python train.py --num_hidden_layers=9 --hidden_size=128 --num_attention_heads=4 --num_key_value_heads=4 --head_dim=32 --intermediate_size=512 --vocab_size=525 --hidden_act="tanh_gelu" --norm="layernorm" --norm_place="pre" --norm_eps=1e-06 --positions="learned" --qk_norm=false --attn_scale=0.177 --bias="all" --tie_word_embeddings=true --parallel_block=false --init="uniform" --init_std_qkv=0.0442 --init_std_o=0.0 --init_std_up=0.0442 --init_std_down=0.0 --optimizer="soap_variant" --learning_rate=0.00727 --lr_mult_qkv=0.4 --beta1=0.95 --beta2=0.95 --lr_head=0.009 --max_grad_norm=1.0 --warmup_steps=200 --schedule="wsd" --decay_fraction=0.83 --decay_shape="linear" --final_lr_fraction=0.0 --batch_tokens=32768 --max_seq_len=256 --doc_mask=true --z_loss=0.0001 --train_tokens=99190000 --max_steps=3028 --dataset="wikipedia_en"
Each number is 500 + 40 x the weight over its row's rms, rounded and kept within 0 to 999. Layers, rows and columns count from 0. Numbers have three digits each. The size before them is the row's rms in percent of the matrix's.

# layer 3 attention key, 128x128, rms 0.0876, rows 52-74, columns 0-127
090:478427515485550495477421550468478536517501479495513486437460522500504578535568549568463455474473539492454471509475517531515479411501567500523475505482540531535567539465505479457567537484485508499458496488475513535529510478505457427502529538370475507543450576499487450492499555515454426527520417458517440532451449519480522541468601502481445468515494522492500469492543471493505480614494
083:525504503482475564478420417635444453464474540544558483570501456527518517435482547563491476525426451536511492482445487433471443539490494470514488537550501432479533491536481475482474494528516488505494474490532527511465463444437529516492559464597493548510518565537460540532584529457509535464492514511501488560498437540489547412517439441510475500487532483521506466512516505520545442443510
098:599587539498471517501507505560509516415440522474445458534538520500440566464484502493555511449428555546546469521443509486486423486449438504504516411511470451455616471492486467523508443510518507554490477479460523542520570458529493571516491494464462443553498502473480478537489445514515473503458501508527429543508526533526452518490554467450519547474529495525476446527492498432541585523505
090:481502584528523468561590540502512511549471489529428452484497458500421501488548438538451487549501521467503376532555492508450468460521443595505567519468500454508569469544411528483516486497493461499514500553511507501454578551516480502477485501531480420524490529523469516555502508513454506456503525527489468538536506386472498527527534555438480491502578452536450494489521503505564478454477
094:525469523530508500415502459546445522475533494591467471543512494496506429484530546489413567551500537546520496503438529475494398509592513531543530517591458545490516434452470583444480546534572486552518475487481536469511531460515501547476473557541530512482433555408502457545501477475547456496522481481511483516519507508492517493502446520523444497476546492534570459505533453525469550419498
087:515530502532495550416533487489501550473576479498528518524468490490465484509520515533477543496448508568472523513443505488539472587518483524543587503465553552532540594456523469471431513442525476499547489529527482502521488494494434599531497537538424506456563508426481513538530467438545417514504524577520460544505552512410506544456489463565507492520421451520418466504518473503486500450493
090:533545485569447488544511516490520484496576526556523528491472509475500474541467513483472524612525501464497451531525477498486476542585485493470521450556511502523518540511499502487512447480509475480533512449480428387401447502460535499537555503599507478546576496478497455491504477506530502554476524526441483510451456497453554481431472510441550544545476543488503494453505537562551506381437
097:547469561459474466467573470503495501482470462495567515515499495510442436518545552572443454427517511512502463444488543527497504463471453523462471508560572555472515512507511485496474515490460555530443462433530597553595485499503565453463458498507455442499496490471554496481515551532529502527540466509488460518537501528486564441432518513477494451515465488523496444561492457503430543611580
085:514474492571475454387441475478495496498469565461521485533509508473523482521455484542531474491517514531437563525484501549466496513592498489487478485554499483467503501460522394503575487497481535551582500464503500547452490441508529379570529498551580513519508535526490510475507541419495503533480499451561538497459436468479468479523491497445539483526540563579578496504477449544432495515461
086:450524454497477472490451594517517526443509512478523507495457476469503475518503454510477529506430531562486500428569591487543510524499492565500443464520484455489447502552538436470484387480511474445521458508470517537540522553516489513517553481509518521516542578473537494471478525565457545481422461393472454455554522477454522475507482418542517450456540512505493443510480472483485542600556
090:516549485510510556551439466542537530453460462482536468484520541515438478528524454457617554488494441547527510538463511483507475506480495519492539480506489557455493509500423467514472506398530458554481497484476446428459536455559530469497536532546458491512536507548472490457503524468512463511477502530477461452485616434541473450532573518553467512501394497547492474529585546538466461439514
082:488481514392566500453569482486485558480542584493484489429499472509531427447470511521506443515478492504475513512536548512519554509537550465496474503528460469459553489567513460500413522521431559406457514453489492455531528428452495506479522518500504528553475473542461492436480521527425520484500494507541522502477449505486498573484567580529475413442565494444449501513506515510471601498506
105:500431496465509472434493505470533493522500486509490483469529507498458462498548510452514477407517503515518488495551491520470554441482485531423439524507572525500511561517485430471508506533503556507536465506448506471521414502521525536489547482449532503561408549424498566511537533496509590513534420509530468442522536484511447464467558452494540530518473478504404463510509524457524479615608
102:549443492552515506436511467563458512473506507529514499486462407522526502537503477443483516528486520499454506518430553520370508541511433480465530408511513457509478459496511458492507536526504539543456579480541502475475490466496535598440531543483532494503465480458527546532545507514509462489490554436426532475469508477530511510514562509469469528558503531481471456459517555501505476338549
107:449488440499464541594544466471531501520442504433543487509478464428517578536530467514473427541489481492466543460540511542459510481471507526481494490466457458501480576540507498531486557482584469459538438547512484488502528479523472517478451464453352389539497436529539485567471490471467510510538517446564470431496521531459462503463558460494527550511510574531515521471499482516483542497519
117:494457457506494423486445486507484514536489465445509461425495501555515448559487489541515480450518544493497480465471531508533568507492533530418408510467522471496497455440513553503498525490464449530400524500505577554451563485507536450440407551436517544502535506532530513456473486545475471435509500496477544510536531487465563503501559491491465495505511520484536473498475441426394495610546
100:506454523594517489519534422461507515496539525534523490456463420412455545482518571480575493514560526530531427523481434461455513536525466539500498536500484523513507502498559534537479456521470514502484513449436475439458445496577513470508470473445486476484496496532473520606480448480478521467502523538496490472496515506449447553492442515527434558581505455530586433572579498469483485489445
099:474447537527477499486500519491439468517496528487453560564464511471511468516469506482461455471596525500512473481487453497485508477497468560426519449534378539458505512509533560426501512470514503547566480511611450472513473520471535487495456569540551492526495469498395501501424520468534489535536530575459539464522510477431504541512440536501446556590493530536495511525472533507528454411491
103:486527466510432498510536446561512484493481508497572470434493432574537510539514489546493545530495518461485518450518508489546474462471441510515500507468550569452530511495441513473444408449583472438546429494477486536528439513492560452519492467470428564553518477485478540502513569504523417473551483494503531468530425490432488485553529503584437575553482458469496516557534524436496471522481
109:422554497491504471522538477484497510475542475508430585573464488540502512467520565501474514494508411457493461490512512483506508502525530441495559551536481357455570524524505490515490513536544488511473547539449450510456502467439523458455530545469497464547474510401477532513482563462468500493515515529447486498538497510498482539601551548528512523403523535398481464486558473534557490512485
112:574520587531516464488514559562552513448473553497490556531530501430507513499467517509491503460516503487516452466471590500487471460513437530530534438488530547509582503517499469471506502531499510468442472442511514557603518481551475536462486547485474459537496465453472461496490574578495441521460436525469415512476504517504495542531536511449476381483458493547454490531526489487517507619536
103:424497486500532500507484546475550530539529455535512509511502475494515457521488542571549508552478491452460458563540512500557559579568482473500501490501518501438424567520459424515507526485473473520470478544601487492472437502553493515506451527538531512542517547470498382477501465522422534474537564574554513462523500487493481493570463411513526460458481477489474540584479526489404498474525
109:483526554474517487486472498553526501475544532545527563525519443533510476564562548554506473475601451537471537455569503557514513419466518544464474500520489452441427536555553449501532455489486531522454467555431489563517440524499447542495538406445467518539561500539490505483443529485430499486544577492514533541435451534483452503474436548503505476466497556553517508513458499531470505558520
# layer 3 attention query, 128x128, rms 0.0886, rows 53-74, columns 0-127
083:392540552492460501556553517466482527551539411492466517447523551540483463428509505485426568529448442545460498507513454499474560467484466552501504478460526472478447506511479454485469515555558519483495506454539441507496483472491514549593465543537480466441525513524541553489420555548525499478547467538513552410487586532473550553503487516463480552521526491492497493474428480489414526476487
089:502508511490516537560515438455553520506459459474536505516499503461513545526486576509425515512462545401534463465491468485465398539525526545503529525515456500525455489492519506500496569503517473424480492509490522488538534458518502451418515526514487491419497407415484541520497473541627458508461542564494471508503495507426496473511419499494418548521558448543511480454551444493509477430478
090:519423555461491494506466557463460508459534476457521506542490494516560529413494525482434499504462496494435532588450514458531504563472563432497473509526524487482464523441500491440507525560474530495487494526441499456509493426498541436540516493413493506505485473457488459519516466441599480561573526502437465553461489547535471468477464536581483447544519482520524556541518573540427512450541
089:449503457596538502487520572561425466481462564548493521459472517493456514539522534493491509525472492525511467505478500502512604494479453432440526553501557486495493492476459469579561518523514491550506491503553465520465463498503506508502455493574574440453427477526512529503439466492476469568474608512433580542516512509524578497450458478513563479502470504493551496544499483545482500406443
089:540528437602460523526491460530464474527505565527512497529481465472466553452535538454549477503521557447455569478524465414454507459512498443574503502530445518507523494522524460497478499474508502522513525465553453493458521568546491453500534528486555500460527545543430438471472556559540487524459459536423557408484503505553455439590484564503509555515465536522514512481502537430497518436452
080:509461459512516461507509469474544489622531508518536529496500559462558472516535443514465501449486492562505555498521491442513520560434524481428531458404457487532518549513502498559502488465522464540516504517576408504518482455518516463535544516445547523459539488532449566430466460426447528437550527477444477442528526553499441419494425478506444471526500499443514548483460534495474459489499
095:565559549530554506471458489559451498503517528487532433552551448522473509520519496472522535481462515495506499489478497506431453523504460505574569488533506458480566495449554495481539488433546539486455531468466490491542501508574468522479507468555470503499477533436561459529482465597494466505464566475508459552489574545495538589599595475537455517538537464537402524514526462478494461536468
089:492504474522532456553493466521519478549459414490472540421510563581476525424494516454453551488496526556543469520542438523538496529439471524491468532464583476504514526476476484537526516431448518506452418570479500583522551534542400552501453557533487488456566520504424569459551497534475495507496461423513521489503510448466482498496505484529519500462451491445460492540502474534553422530488
084:572490520452493501529566495474501537502490479538392489514526531542515485476505544516489515452459490505537489512509510475434491452453500530464531453496525485524616487447500599548541456474593516498538520506496558469489475518507539528401434503527442424572561512477509535474414524485548463543536499488453522506535506530582531449488531566530526548493491416469518508524504449443541518517449
091:452467440522460466507487505474478555570535494468496543552467488467534554501463496445484534483473529486475555520560520478459483490501560484517453522530560515476477538486450483511539482597521469531494471551588564488491482465481491455445539467523539566417550467502493508577473514507502477419409424471517498535487534408482540480565495512471406547440554548461529497515417516453474489504489
081:536463508500489413513515542449471436472471549545526444537487523508530483504497486547456563506476541476445493446550526515461509510510460495536471429456502572458529447560564420551480481497514494467507531491557510546522510508513537465524504475573481447544481532513488597495524453534484521540569524486475415580543460551508569478454572462543476459517581447457499456481499573517538553466533
106:479432462524531530497515500530435555461488479483583582527507519463532582487523462492534509521497510500530415472484490498551519475500518548538493522490550483402569422429498567559509455550577491508492491429460531476498479469545464461507504472538469451498475532443533522519466451568522479549517472466446514539463500494513596487515515541538524455530524421463438436517434506441491540530549
102:493451464504497487487557472409487498524497527456516492508478479505475522493486524478469454508521438468510502543537497497492498511507576550486506539490493486476512470524539561415418548381461423515518534474506463547478482517551443408527536499514531551543558453546472479457520516586504512500556440509482509537480563551537461550499446480533522480509496466422518546535554592540614512471533
109:503497549448561466526499498563531496511415581455548452480438450470468465408525551513447514499556499501469500532489531492583474500518572584483506425477449464516491532527486525484519488501558468476449550542501472462557526484416558466476427509495496491561473543509468518486494504497499505491477426545531542453489540507546533557436584443431523582512495513503481555522530435494524522474475
116:497486486508523498480555519501475520457499549580446494432555473544495510494519522442429572484497513516414515525529602462543436476471390505570488515564504452448573535492446414516497557438471480491533485457448493529485536534496480523477501539517458488509492491497524510565486542496434435554500481533569454571508522527500438449497477508534469515459515511528500427469487498455583448525520
102:472530515494496514463502483496510465561550501508452497552508455494438439496508538508567533506417481521499460581472578482550513501550556464436458514510500569549473497483499446495493579508492530502539507526559516497419500562512472499590504570566465515473508537461575524460533512565490533532519511499420537509437517493474558483536562472475550437511515459413495521509454462496462395534455
096:560498533513395563525489482465467460506534447459558533472536471562538458530455473537478509548532526552451503560525454519619559542479483448418495483463520461510493488540507502490482557505487479556470411424508467432432517543528487503445486526503492454517468504519521491476507477524432542500487531433508503545443523480541503409546523447489514507491505490430530530449545583475448531481485
102:510516478433515482510531448493489539486497462408482436400467508475630464487519504458430469475490559521542426521487506508476513506483525505516531456472564532499521560465501457469440533491471441559513478464590562489502487517480512511513595474522497434450511575512491465541514491523533436455515485500454549518481487474595531528575543525479508503540500526554441490465526497501576455477451
104:492480489442457430448398479511455502511462514530509483466548465540523447561538456529553419544489476462473489539520506527508458463452574542489542513439508555544467488481458534487489492443517548556489519495459538461502528570479531517477489486557529523481446423555520517466524485494500480481548539467493517501537498537528517541394503527481515443632505509496494448451421551513508518455596
120:455473518542474489488484475427409560515526412547435580557502520524532511510493479497552540476570559543411433492499541444472424523549548488501554497532480484531547556454483532468531417487495461489422545563408505470572519595575461489516501456480487465473480465467486506509496508505551468507516524523534479553520504477501474541495508508476438532494479442518469448512499482529503477435466
107:448491501518481446468558431546542555521504459475563520490520500525499472632454521469557479540477493508451514566575510448478507505378497531456524487494445459576469507469529452533497468624491466548459475475474476491514488463480531515480572486567508509529474493560470502474491509439468511420486427532460480536478488489425448448496542567510476513479552489503477532514483470508468503546528
105:500621519486515513500503539511470574494473463472499455545507450475457541482507520550539566542512560466532442500512508568562437533478507488502511529491546563538520480537484532445505520467520489490469391418503587531572461559520554503482495481523467444504416417546451481462536539537431512466527507532500504545542512570463566499558538508467525450481546487551449484478504472488493458515535
# layer 3 attention value, 128x128, rms 0.0759, rows 32-63, columns 0-127
098:465469526507499471498475483496457514562484546469492517489431581432507416550479453563463520469480497538445491524473595459528519505524494510482477438503504435486480516527490470481518480526549496543526546478449553483548472458515512527464410502460555453539487534532467511565510520565517503575555426424425532494477577509587448521446461524517503418525458532594503530532514553511500522486487
096:502511479450499518493518496548509558530432421447561491524527440543396514531531509574503545443484504445496484519476528526477529531510492484461531477435519555468455493514522536459546488469496550512531573421453495482473527527474435517487512518598500562475478573605488481467472517503453515481511497494503509488514503456576572539489505447475436436536472493581507466534575415488487548473472
091:526500495475449564442446499543419549492522508482472546483509467607494483511456496579502496524467482390509497503552552510509534473465505473522533507501576426543470476492509489448554497477532497422445481484542511464455505513420504487479502495473486488475475545479532560564504506509449593463594468517550444540498435446502516558572494450528583473505468552504495457513496497561553483463512
098:484518500487513480490542579511488568503445436455485525501500498569497451492532495457493461470474513500563427526509507455475508464549505565516449457494497526454481484510581506539489522455515518507481588535451502593504452419564572600473462546511479452478444466493508520456444482512542515575410526508491474554513477449506571506541451540448523526493460525514502478455588547513479467511426
097:488540531458578469398476523453510532546518496485496525524505495514483527477539528510352495466455510461534536507463565512511509538541567488462502470484494494405458575466469482562527504512531523494475524535500513494539476533507532480528483489529494480559528518547515522486423549503530532501443557524557472497492495510490633474440476460543465541543442532451532579600543487464547489497521
101:474521432484476565530449495510456520473514576526507457550467523529594521466512513469415439474464457507498499472524523590514475492454532494522532498528471518526495534523502463514513504483503395552458477584542515587499506479518480518519405501474496457530500519537461460549488460532524528518497463427516510413477511520492503488540464413539599417503447469390494527490514458542498512481467
104:485471528578529531466479562494528524502501506460453501489500572496466505476554509565474526445559489457489476531461572550511519471500487527450504461567482538453440553519534519545533416503470518497468495514493542504516545488538438496502434575425525543476501467533509498584483555501531462487573415421520529555504563550464432504485454522533470413529415524456528540505556491457488511440480
097:533541472462494553497489529584490473437499506528450513485486393452502516560480432398566524548494505480481503502508452532430517521546440580504590450479535474441527539441496450532491502431501428540534428507495502493453467488527529558476498385444513501485519524531570489536469529508467487523494459545539485514469459556534458541479521504487454530515480511488467544553435518497518525538450
091:583460526564457447440435507461556509453465567514502490577500546519475504488558496478455477512526549484450509493446455487479534419544559481592511561476515501504481459518539520529503484513583496459538539430586491502476476498454464535483509505517475464483509463529440461511496524512470451506481573564475544553499489514496525457451501491530532527438470494541487519486635500466409512563517
102:486494482535528555532474483445452468524490456471497560440514513477587561491469477507548450516452422480484487435502498492555516475501491529506463477555527485462505453519510523479477504523532476515484581459493543508530504432512534502495529436490551512509552463556403550498584438537476439489495458590527551517466448468508503508441515566515540568455466466528394572519480479533587488509444
103:452441547516469466481425454472517476441510497459574540436542506448515479475498488562501533490463522504536535528534535478498565526559477503518507474506575423472510562508492443529541466585553525571544519486451547494442511481485486552506476558462478544444481497577500502510462553521470471579447442503478536536531434422513505466404495521454490453483430561499510508553484505447511428495481
104:451458506557481449525477511531504475575549462470556525496503476489581464497573487549445554487457545456514498558490518488541551417555528481496505450451460519467528594502480462470583465487553479524484512434461549468492502513462461541511496529521491505494476462532519495462433520541500534477503504437514438513526477573517531476491461510491578502484458573572515414575436500473536455485406
114:486492524518477524497465481490515438472388503521495541426550504477516507442555485422501540506539482530536548525491501474475498490508416460499550500517521500498483593522544471576572521466488490506543459485449520541490563459520588479512448461447555439569541466525458511528509503515495446577444508509511515432406563555481533491432547456484508445491448472449494494494472501514567532454560
092:520479533484526538469455495509484473501479458491425511439514537486541522422495538459467477461508492524493531584491492471517540534486459466475511461447524460534488480516444495418557490495580580476458537519475509548496497487469464513569492499548529458509505476584498425539463532577501500379487442477492538523472398440486562537503516485462506497434457558539500611554447511470490532500511
109:500572516510547486490433452501520448504519513496495448536457426458485478395493459473546481582464413512520493566531518501465573472501396489574531505513542585532537510550476454502480577531554500478496512473549517486525533508525458449551529523531493467546523463516510480518491488475466490420489477555448496466514533446486481497474546472496466548566531539492563484457496429524603457527527
122:557499523480492467466457482413497506551534559569442544480516540412502546493446554503546502428486483413536503449578483491513521497558524458505553482531524506467492477426464460445497461508514513518530532496527451599526423533523559484478534553510519539456493467473552555527432431540481425533517469538552497532464478464433426480495516476499486506462514498500512496452479530486610496509531
093:555526549508440555433485502502490494461523506470455493455447434442416612415457452530527444468545496485447530534479498498505529536546466524417551474467512533499509521552548472505497480553561517544519523509520566519411518511493532525495448506539561486501577550598507494464459499501486547434472509484520493503481527495523440483555524503462489421500500544478420456510492526469545531510431
100:472523539502495498463571453569518513529479512550536469499443598512514439494528523425529532544515491505495450500508554583473490540497531511535503523477499580477474482538471520530528495494536433507434463518508562431489525488475566410481488462471522467472468440514477544518460475479476433515453547531516541577396561515497467493456517576544504493515502466436472462379469481537487525533549
113:545542497488553456540514450520416527532490492423471464503472524410521514516520460483551525487541556496564534490464484491492494539583448449492533504531583502465475566529566498489523471534521422492569487451463532501521514523491568472453517544472614564482545531518508467462496426485474464487484529518530444533408494466526490497513540546429523537485489513482476469557500566502505393490478
100:553473495481536477544448455491443530537460466520519547485556454420517451447544546441493498429524529480521464493491436522503523565477485486492495470519519529575565466516446504439562449491550480483475542453520520528456550505476468546560498478466453554510564436594566525495432539503485528461486469533460477470526501517484522434564543514487589469587483477517397542538507482512495512458509
091:494419531554493538546490526501546548548580481476473494534508526526592516543505510530480484506530527422513481546479558476461484550507468502422474462552459494454529537518561449455464567515508479527492490544461482499551535483504501482472575533503506514543619476471473510508552497579572551505449506459474469570502425407570495488486461502484483448464488415494421484513480527469480467476533
098:517512469511500432458488494511492472544506487442554481446501475507414517464446420499579513434527503486534485546472528502527505450464544445493491577517509509482557466565405521602440556508467516416495500485542496510523517551476458549441530537493552480508478472544494533507447440478465429511614470489514464596497545502512481503578463521511444508505518516516467483445487531472502437459505
126:537508512511503584528531526487446517426476557513506475608501577494592537546471553490470422494440475532521553445509488480481586466430537459508544512492472511539477465485514510528465543439494554422484457533496460565471442524527541452492500496439482427491461468452530494521533540499516514477445564510480457423495442505496493521485481448569515442565541478490456527450447505532532525503534
101:449537478524503547475533541461485585488481513475475532494557539472517562477423448499480505531532451470540473499482540517556570520510483511456499435554457472420476525466426574472520384460527479516479529441486536529505561469513479505467516566522520516525506537496535573496465506562476529455623481451471554561524534491477570480501443562453511460495418530540484519464511461485467488493497
100:505427476459499544583477568539469502480517626518564480542475482521435486585469561553522505541483552464552497468500560490435531471444574489471459430456479429509444494458539480433508518498491498449489476505541532515473518542461535569456443458489548483500522511496487538520513514503515514480442544502526511551511480556537435536499481565507458447526595512543541466433502494461512543478499
104:443553452557481449525533465461488477526513507526438487577497457414524512387570452482501543523564499532461481501514494481462481515422442529515480478494522529445514586516474401529478493518519494575566479493455505464472505437403548520440506512513529516502529504516432556491490486438503598454553472485486495529483502471425489484464520537465497395498494516487506513567519516537490488507511
106:452444494533465515492595516517497492422560525468428487493459521527469509490510534560402464511511500470511519473472581468530522491555552474498504607490441483569433546444511478455507471483509541515445466449539441511498544483458540499490573494498520525506532506507490533488456497480461490491514525550466560488597538451479515478507500537538488467543464370471482462564597466495472530517514
096:472447510478538453553469459496500524489497514482466506476573515410434497516477484501520492503469523517542542485529581599498528524414491440500581474490427497456498494484470511466514500482492477465523552473531515580540388532500553519538525480446558414447439472509494549498447430570493500485549461469496552517583547535510451529541493579470487505551469518502532462506472493492547502471568
092:486471525484494444499518502462570462523541562459444572443502513508450478534446447526517530490571487433466465515496484452481563516554433516474546454485552585518446495573464485436546535547491523453535559458546526560513574456509556521459542514458529551537498488467554543501595548436463491514481583487515520457455453487547498469495468539532524480461567538466480475468464474494479513469458
089:506450520553506508547447528517449529534493466484518605432472446557474534548508544525566567436532522534492518448505554530483513485524551417493438411521482487512516541555489496507491498464498483475556512517446464449539531589482461501510551534518518477424541455439495533466477512525512521556515516481490527522524440539513468423516512609457448441436516543535513524535493471495463513474586
092:455505486506583514479466500476500498507528460517602502487477439493512535467582427471493559490495463554532501499433458460564533580512432453425425480506453539517548517525500489358563531477504459466512513485452514492515527482506427487532503526500527453489498571502539498512516538535454453530523472433503570520500463522523497544572545454549484490459431503544470494524505476549416509493486
102:485513556562471483516506454528488466498466529455472571543460561490533514567466513480548506453548490540515525477519558437448572518446509503537525508395567491457499586497507481457445482475462548537540538566501516497467521487537488471519511454464554472466432533507471545536455393496455478472553569498525522588458499550399513505474541540532525524512468436484533480473450445491479533483526
# layer 3 attention output (transposed), 128x128, rms 0.166, rows 32-63, columns 0-127
100:481470478512483566510561476454550425490456486538516482497513425503470467527513572499481453519520473428508498556502440524463600483505529545538518548570521539544545548619528522525490478461488553549526486530495482424483515521485599531550509498559488576553458471570516524485486492512479530502463527556515501430496425570520571481475530477447465505485514474465514481474478563504450522476564
093:538472499509550487534449494436526463499518547525487486479478513449572548500485460421568499554471476520510504422536459485503523501480493478553523543493450492509486505571542510547517504495525499507421445507495489462537472557424455520571513519510555513591473490522556529509502467473633480583558485516438459448495477434438492499534481476530525521471460406487469524532499498463574506569565
085:436494448465435447501395519452453562547502471502500478465522456472526456498489472460563508463457571550587526550479547468428453563436512534534514517457456510489467519497495499529530466538492480493511520509436482460512465516484502548537561528534524476467506525533516529433510532534410453415466531507510471477509461507479429466497535494521474541459403528499431571458523524479411498552523
096:496449510476495512469490505549544536527517513522512440436532544487580518506535485534513552519497441455446475435464550478523537526413471432464562467530502440487506502458419447491536446491537535540470463467554436418474522511532559465513431506555521465447489531588511533493583505516484464483543525623446500465487450481546491551489512492478508508495463451534504531542430490456500498561538
095:523498494460455559541458479531511483495578494489542533439513509472484527517437469530485496448569561543423448407484524479506463505494443548479545497449449486494508494587517467427505528541441445475533470473543495506504471512471516540496455460424527490475477470541462420457496442480591523492506540519383529447467437537491487528497456471501476563575497507576454520454473507531543543496495
095:518458465532483434488440490539546519475535484515539518480529492473513529479456512468475504511538567507501453618460455464524438522523556560400532471449512529474487551504524540505484443547455507554456461418496472494539557481543485496426486494434478520488460467435452481461532601496525524436431537488491444466500489525475457578489546455471516524508502475611425499506542466506496467508501
100:547524507483419577505505468438475467515513503525525503503493427451465435515489488481498492541526517501479446582478383486572539463499508540446487444452518478513612517559564544492493466542467503563456527493541487459521464492524519543444519467541453533549546499503468474452496463450460529487498499521510528367504500430470530476419570460475482503520522457460450498549487464480502522548493
098:508520524490561510487520472453474507525508503457492491493521538553473474501513446516482535543496445464559500449458490468469530479526556440522437505462427515471467510472469464551440571479517548580504513435387436526538434497498565476550491459498506477456469497489480485471437492594471524465534482473491534569501548487416509541535463539459477481495405492513491473473567565490410538485581
094:477484536490559550505535457479550547588502480469501529560466475470564498464485506502532510441532528438492476522533514473532494539500395417446509498586501485503539503410531468507530521535474444446508486496456532478490494510515513431495494538529572453493566478466466507493474540451494501502492555485488487466483401481507502488541474521470410588553533539528547510585457525506586498441423
095:465533490416496516438531528471545548435503488532470535433489586503517520515515456519439457469569488478523550592462508474429476479517513458610529443565468530482523469552439446539565470533513472522506473524500500471556473494518585450452554560492416498480440492514530494450469481551470548535492506556581494501538496540537502540503448461474447493468479483468546473560483526467479501504464
100:502443526438521529453533484490515496481504530527509527497442446434526480525500456495551495505497480492425453470480528471412489512504452533520481480502422501520546466536500479515462426495511534482457436485444536472563456522526549471522585453501488507518424487533438493453565459579503467478554543522488520422463463501503582546465600462573497465489562492418494507454502552452506552428503
095:543456478415436535477573505468526512537438591475445479478495441434488520445532493504560486503494499494476465417493519504439490536498474495517513506471509478567434452536504512497434506467415510461487494533494466467528507553493562490465570499428471515523502490540487444536471486522498446509530507514474470448503440477557545522527605445486431456461506501503497576527505598528436547536563
106:503502543549496507420557554456457487428553483509553499452498503492474452564484432536472457533558520488473466547480561525502601456502574530491460493536512563476531534475475513435480529524493546560425520483499569496503529519518525496518480482406494570449510465499532548440511509501559534552555498481510477564466471491523533566532523578505533499510491565495528496591581510426485535528488
087:442500521467521480500538543548600486504503474471567519535567459536471524554444449528473551518440517507467496460530521504433480487502513500562476470505436527487580469575482419514443450534493513450523469512529490429567514487500577461474508447521543488499395457526519455500471425477571507497488549476565479448514526499496420522528565460506485578466437484539468502547552506533523519497514
109:507418539462492378547527585394488549535533541476487535499478577546533484543461459474494468474551511529443490482530517476523501503468538512464498526509532488503497448496572548477492512456453531493526517506503461592554488480519469513504519534444538553562499508500463505511512442473454498538484592428527453558511492566511491596522504514491543474473451471514437454515551566473481493428451
128:451508465381507473537514557577450529486447470461513421469536445557571440579500453495387412520547504496493473511578562491471515518535504505446416540475441477461507511547510530507525518573533482485481470477514522510538514459445532473444509453552532455530504496510464465521525541511418551446495542499479551467532496528502552479537473566505491526500515521547502547499497555505482512486532
097:497545537513541460536505558494473498504518485482537518579546526478481456517517483456506507564536496573549452424538492538475511463465582456461591457485407487534536448536512543519426446550604513496530554441476485452577466527457476403461516480499532527501467505493431520452499535550466480536524470488530501423531474490456546494454511512451536482504482468559468476512572507453530520482545
096:488538480519504530480488528493424510474507522471514510534482465535432519563531501467529496472550489567469584483493541469455550500514498523501435461546526549478501466478585429496476555492457447595555531456515422501499532457546528590437492600479509493440501538493537464438547560483456486491499454497501485535430478434503511449509456548487486540487498546533496474504375497461539462466470
103:482403560449489571505518533460433475466535517538491478475484490492462542506542491526509479504507439441506499411514552523508482492490506455488489516492494513482525374475497540486470459491558539539509526474468541485461397555490482475493486465456516455461401509524509525474451602573459550504522515465488505536531478539531601457465477577516508559485540457474513491466534436512437507563526
094:441486490523493487568560512421546536440540520484449448531526507469457588527547461529478524509413435504486478528511535549433539477504520435507514512437510534497438512565485537517443495562429525514473532497569494485474446504514447460497554477518558571547508488519491451494522506495539470474501488395540467431450475433516568531494444442548459478500462446499501477501537529517510450577494
091:583549515479505488499575402495509469507453512546560485498497527502478492512483561517522435534422456465527504470530527571456486443521519506518472491513517438537458450518499512522439447483512477529461502500574472458495509467519465516479436487467449432481437468621471570515439464477448538492527520473535532453442485563493502521477456464531527573494472613508516509486522446551482540539437
097:534517491487432527513518490477479476538539525493442489489508502498526464485518437496470520477511443533527570406530402470536553551483479563478464426535426476520484431466570561505489477451501533489543508524466523498454482466501429482514544498565489555467496512470541467518465497469462494513557482428452534424553408480535506412443484480493477493470519479427511389501527529484559496544552
125:437478448524470374433439491530521527509499513510457557462570478539442479478493566503511536498512541472493434557476612477514441458546487553503449574521495484479437502449463439493575507534476449552504530486490501531480572431544513510479456512554581484459479490494499589564478495476547492498470520494489552526449457478492517495531494536451494468456476521546470542481553498475477460530447
099:492470478406448496591502504510522469476517468524501498515495526485495464410539422463476460523430468473530474518488501474459457414490515507478523482420485514522509470517509494498483469581556434520549522488522428420442485514488530499550520450512446526499539524570549455414523507478528534505523423513487437367501509496550483425444556503470458519474528464491494497561491520528495552449520
093:466472483531526536431473449528460502534421473466524518450585484478424477462539456500534546430487537526548516565532465462491492480562441497479438651573541469530491525522499529573521481496575524580536547526520454516459477539466492521506558573521494553476490537496473545509498512497444468518493522537478525489489477483456543430505496521504506550464513495468596529528507542501534463564514
100:498493583537543546574574527491436468489458485523520542489475549480517521494514498507454485472539428518556456526504581471474579452571515505467487460410520549526567487476545608511474504509506531494488550517494514484539493549450462547547534477445470521500460515531489527542488506503437519588521443518528437434483595552524520501469588411474493473555462489485487495454498489462483502511487
104:522530449420471487506549489526443483535479479519512492484486510437522501526508539411565451490503489472540461470504427526500443422483432563474505557448552471467506481459483516480491498582564464492537489546499552497479494500492487535490543467525483522483492521455516462464607541501579469486464486495461479495507469521548524407521386421467501560507508574568441536498445478497547526540442
101:502467478458476449492529566462445519480490529447492456474487506550497437485536503476425515437486490553397522517523477468467514478564509497487414431518458451538522529529479480549514548492513455575584532430520501512494477465469465514476518488562488492581511540541542517495491570543586538467474547490503443429519469515450632465507548420553505500519500529485514532530493535454527500495531
098:487515487471475523489509558508379496422400497503479480586479499537504558469557486522454413427454576473568484496487515540517444441456502474459460455479501501452539452468483563465510481543497582487469518451547482467503469478491510502467537555524553500522518515520470542540465539484516448491553470484416487512554465516498506575532549468516450455493488464460476565560490470469580494488536
086:487548484440453559483453488488445525495489559462504484510532496420498433529541529555504502504456493503571521517524461502493508533583483482544447525546462491532443519494437516551452486539571502463532522494567501496520436491522509542505471478426406502483501540567491563534464518461528568578539491523465535439461476471493577474420537475562499523446587462403539498513460481469514487471476
090:482550470507479504528521457436490463442558506542475437508489482468504499481486477508512541586467477421500490501552467505496450465530552503592558479469444541499435435515501491636477444459491474515564451550523504431484551528539527542525477457454495515555525490484515514441505514436506467550465471538495440470508556473428485572555542549579427484445536500484567512526525523491508512510510
099:496480496527562479467474506460338458522465491455537476490535444477486472491516488545536453528539484504511565471483532503476513470592482518465426473613393510481522438453515459546551507512508485536523522427571475547503512454468572485465492521547513519412521485516546464453496480478506545561460486486498481463489554424509540464492536429536455512502486534472514546447474521472503502485513